Weights of a small transformer language model.
Size: 8 layers, MLP 256 SwiGLU, vocabulary 8192.
Architecture: no biases in attention or MLP, untied embeddings, normalized queries and keys.
Training: a variant of Muon for these matrices, 6922 steps.
Each number is 128 + 24 x the weight over its row's rms, rounded and kept within 0 to 255. Layers, rows and columns count from 0. Numbers have three digits each. The size before them is the row's rms in percent of the matrix's.

# layer 4 attention value, 256x128, rms 0.297, rows 54-63, columns 0-127
079:167111126121107153129126114113094172106119149132154135120112064101137173102125171172162089142120112107143100110142103137114130157125141115126139148081175143095177086128105132130168141134143147158106146114079135124089115107070155107131131109136113119058107125157110098109127129108142069137152120129111094143141144131103132114096126115118122134128134129135143129129151181115140117127149
098:103093146150105115141130139099126111132068114121121069171125124110161144160114129127120117103182120105172088104146114132112134155145157151118120138115179167131119129122127111131109134134110157160124110105124144195122121155161186122125151122119126118081150079141126125132134157151139088114132177182110124141119129105111118133121109113118167127086098126164154157097103104145116134136135
131:116111121160093132104146129142128088135106136131134119147149121116135148179118143124164137084187122106130078099155126127073139146125170145114139128094150183095161092094117153166116152109162147177129131145122142147114146148163143146119136111143120134065148099142112121107109100100118082141142093150114125137142151098149154130116135137097171126101115158105140119135120132107151092165145
150:119147140081170117135109106119132161120167111160118171116109149152107120108125122147088095147072118163139166158107131154145151121112112117137116126171123112122093160119158108126137098149087117095101117113146120101136092111110109139129112141124117131180096164110151103154165152153116197124109139133116101131107127184147133117127153138158113116150128087129129115169123142129102175101098
069:165128114139099164101119144146142071072093136160151166097149150139156118127128129097102127104156087125109098106139140184104115141140164144107140116103120092105146131126133114137133170156153126154156103129120096122147174135144098148126119116156118073118130148151154098167104134160109099115138127131114099120136139118131142114117116086098142125082100159097125151081097092103124150136151
080:101156135092102131159131125143133121135073146107144114140133134143112098124127158114179133126169115112080161136155167176123151143147107151127135147139109140132145136143125158108131098155173147189147136133115124140118136122184132129135171135142134111129159148146113106137185148127151109133140090115159090133152149125126176131179157100111110098094137161139157110122168118138187133109122
075:129149106131111112119093137090107166126127127093128138149112098097108140137133167125163097159145077134139124119130111133119105110108148146157141148149117121074090150153119144160173094128177126137119135159156124116146177103083128103102100160138088129148123163117147148106106120112119087109120126134165100126124123102171072172105113103131139156086093147161134143107136112152119143112093
069:126107103128136130143123173164082121128140111111114161125125125090085100156127147159091159134171165147131097114116166142109104129157141148137125102123136126142135115114069126149152125145170134142091114111149117121129166091122094145139133073173111102104174120170088142099122130174108083125150152162139140131168093147122132112153142136119156159100115118088121142135092144131132130095141
112:121101150151122127134154152126132113135068120126129115127143100127149157153127132118146154105169108092159077111119122136125124124118127135065130112114131146088154117101095162138110143104159122159142151138098127135116144146176134150142166083135123129099162098152146134123109095082147061140141130107138111149186131104112141153132120131113169160132118161123159151077167126108154087149127
084:151123131166121131150147142133145106124143109139181133116131118124138140154106114099159129104138148132139097106154087135104124160140142116130122104098107142045199106158119111102079131129169134129130152112128110181126135110156143101094152119158100109132174138158116134135129158136139097094121110126131112094131117145142108130135128133092180143118118161100120145099132097127123070154184
# layer 4 attention output (transposed), 256x128, rms 0.19, rows 54-63, columns 0-127
061:103142158129094155112106139134128096136146108111128108136102212052121109114133097139104132100130104130108139157141144098187110112113081123132125132170110116161102130111131109101112106121141117086126125125091131144130141097163097121117115123086117118168123171130111122130173126141122126108141142123148171111094127164099149112148120137125112135103141146149063085127122130128095148094117
077:140133144126108157102122140173109108141099152120166110144153157110130128146133126119123156103164137117121146131111141110177129140102107095129123153095124097104133071111118139113139170115156097089124110126090135060143159105129092125143150108107117145123114159117142115115126116129140085104136150122111141105111164129123145115121146160108096152147142104136046060098124160137147093111165
080:118138117115153168106088149136124076139087134096151103148113165077139130165164111128127115111126106142123147163117107109192126131102105074112142129072138101141148131130118125106115134135129141086115126096111138121140171100131096111137160123103154098142095133144116117141144155135113129099131185152132112116087133128097136127159108146112114139123119106149072085127135159157111187122141
084:137114102128099110143167121159127166125157131170110125106137085187159147138117123128134149153132169104141089118145152113096131128151108175114145105174134121140112126138127130134137124130139117128131156144139111161108090158101168104097083151163122143099130123159120150119124135090137120160118096108136187144168115113157122136140121091141113118132142148106209175110140135106134091124169
045:103143122114130145134078165115156125127124121127114114179149164115090095129140134122114152171139112102134129149142105094148135138105108101178124130135174157148114129132123178157095112108117133136119136120192182123092111147160129101121111148119131126144138112104123110100148093148150114151120165175130154111119087091144112162128181087172150163125140121130107100150133164117116138094116
059:164116152154134127076105152104095136117122167108149156147124157115115150140167123150093126134131076123145113142153087105150130135110143117132132108140147101114129126118156137111108157126103150054122112074147142111122148150114125093115143101101139116130125107105136142118110107116124147128117185141105157103114125106155116127082092157104130173110135103112062114093127165131065132125152
052:124088145113184134129167111147136094135114119163127133132108127168166099113140150106083142118101118140145131117116089137156154141128121139127149126165087167149188136111153147145113136139092128109107130118090108134124051161136110122118131123137119135130153095120118110158104130138162163138120147121134139097139118205108176122104163108109135133131128124104126118147130105102069114088150
042:147143142115149140096131132135147108133103148163122165084127140183127129157130137117156094104128106141101155120112098117184123126156133096150174131111143175115163182147104170161084128137114132117139146123089153141121113107181125117132076120104148114158112143091139132189160123114113157123143119161118127144129155123114105122141162122105135107140101143132141086121120112074131173111135
066:126122150083155130121108152098137103133100140078149117146124160074085122145156134129137142121130118155113195104121156121145136152147137102160140148118145118150123124128134127091120135153147149122102117099128131101143149131109112112141144121103159133131127118124114118105133107157119133071125180152129142096058147115131151122120133163109134165136163113093036090152134132170095142115129
049:133142097116109158080120129089119114127101142158125081142094178098129100116146151161087151155151130112111141107113149166141111139093131103154118157093157189158149149124103130151128152135111119157159160129107141122138104141102086146153129105086129141175102137129133110154123080158125126164100153154094174136141099101118134127110150158135109133168097120156084135124135132145121137141103
# layer 4 attention query, 256x128, rms 0.286, rows 64, columns 0-127
091:140146139143048133137146135145135152154153117190149136131141141102112133143130089123118119126128143135140059136160086135124118140134134118115107098110165126106143124159159103114122117132091160095158095174139138091140131142112087117131168132096135118126122179131134162124132153145126090117163115142134142087109131110113127145103108136146087078122079154112109103144098084106116089124126
# layer 4 attention key, 256x128, rms 0.253, rows 64, columns 0-127
071:136186112124116109134154176164106135116135161104144134121162131146127103122120136146152130140128143131078126099150170105147107151113118157121150133116146109135116121147120180111209169118152145127158121106131113114110171147122105160094127103135105101158130084139173075134124119130125113115095141096132154124135125101153083123112106107127114121113085145113134151104162107158100112072109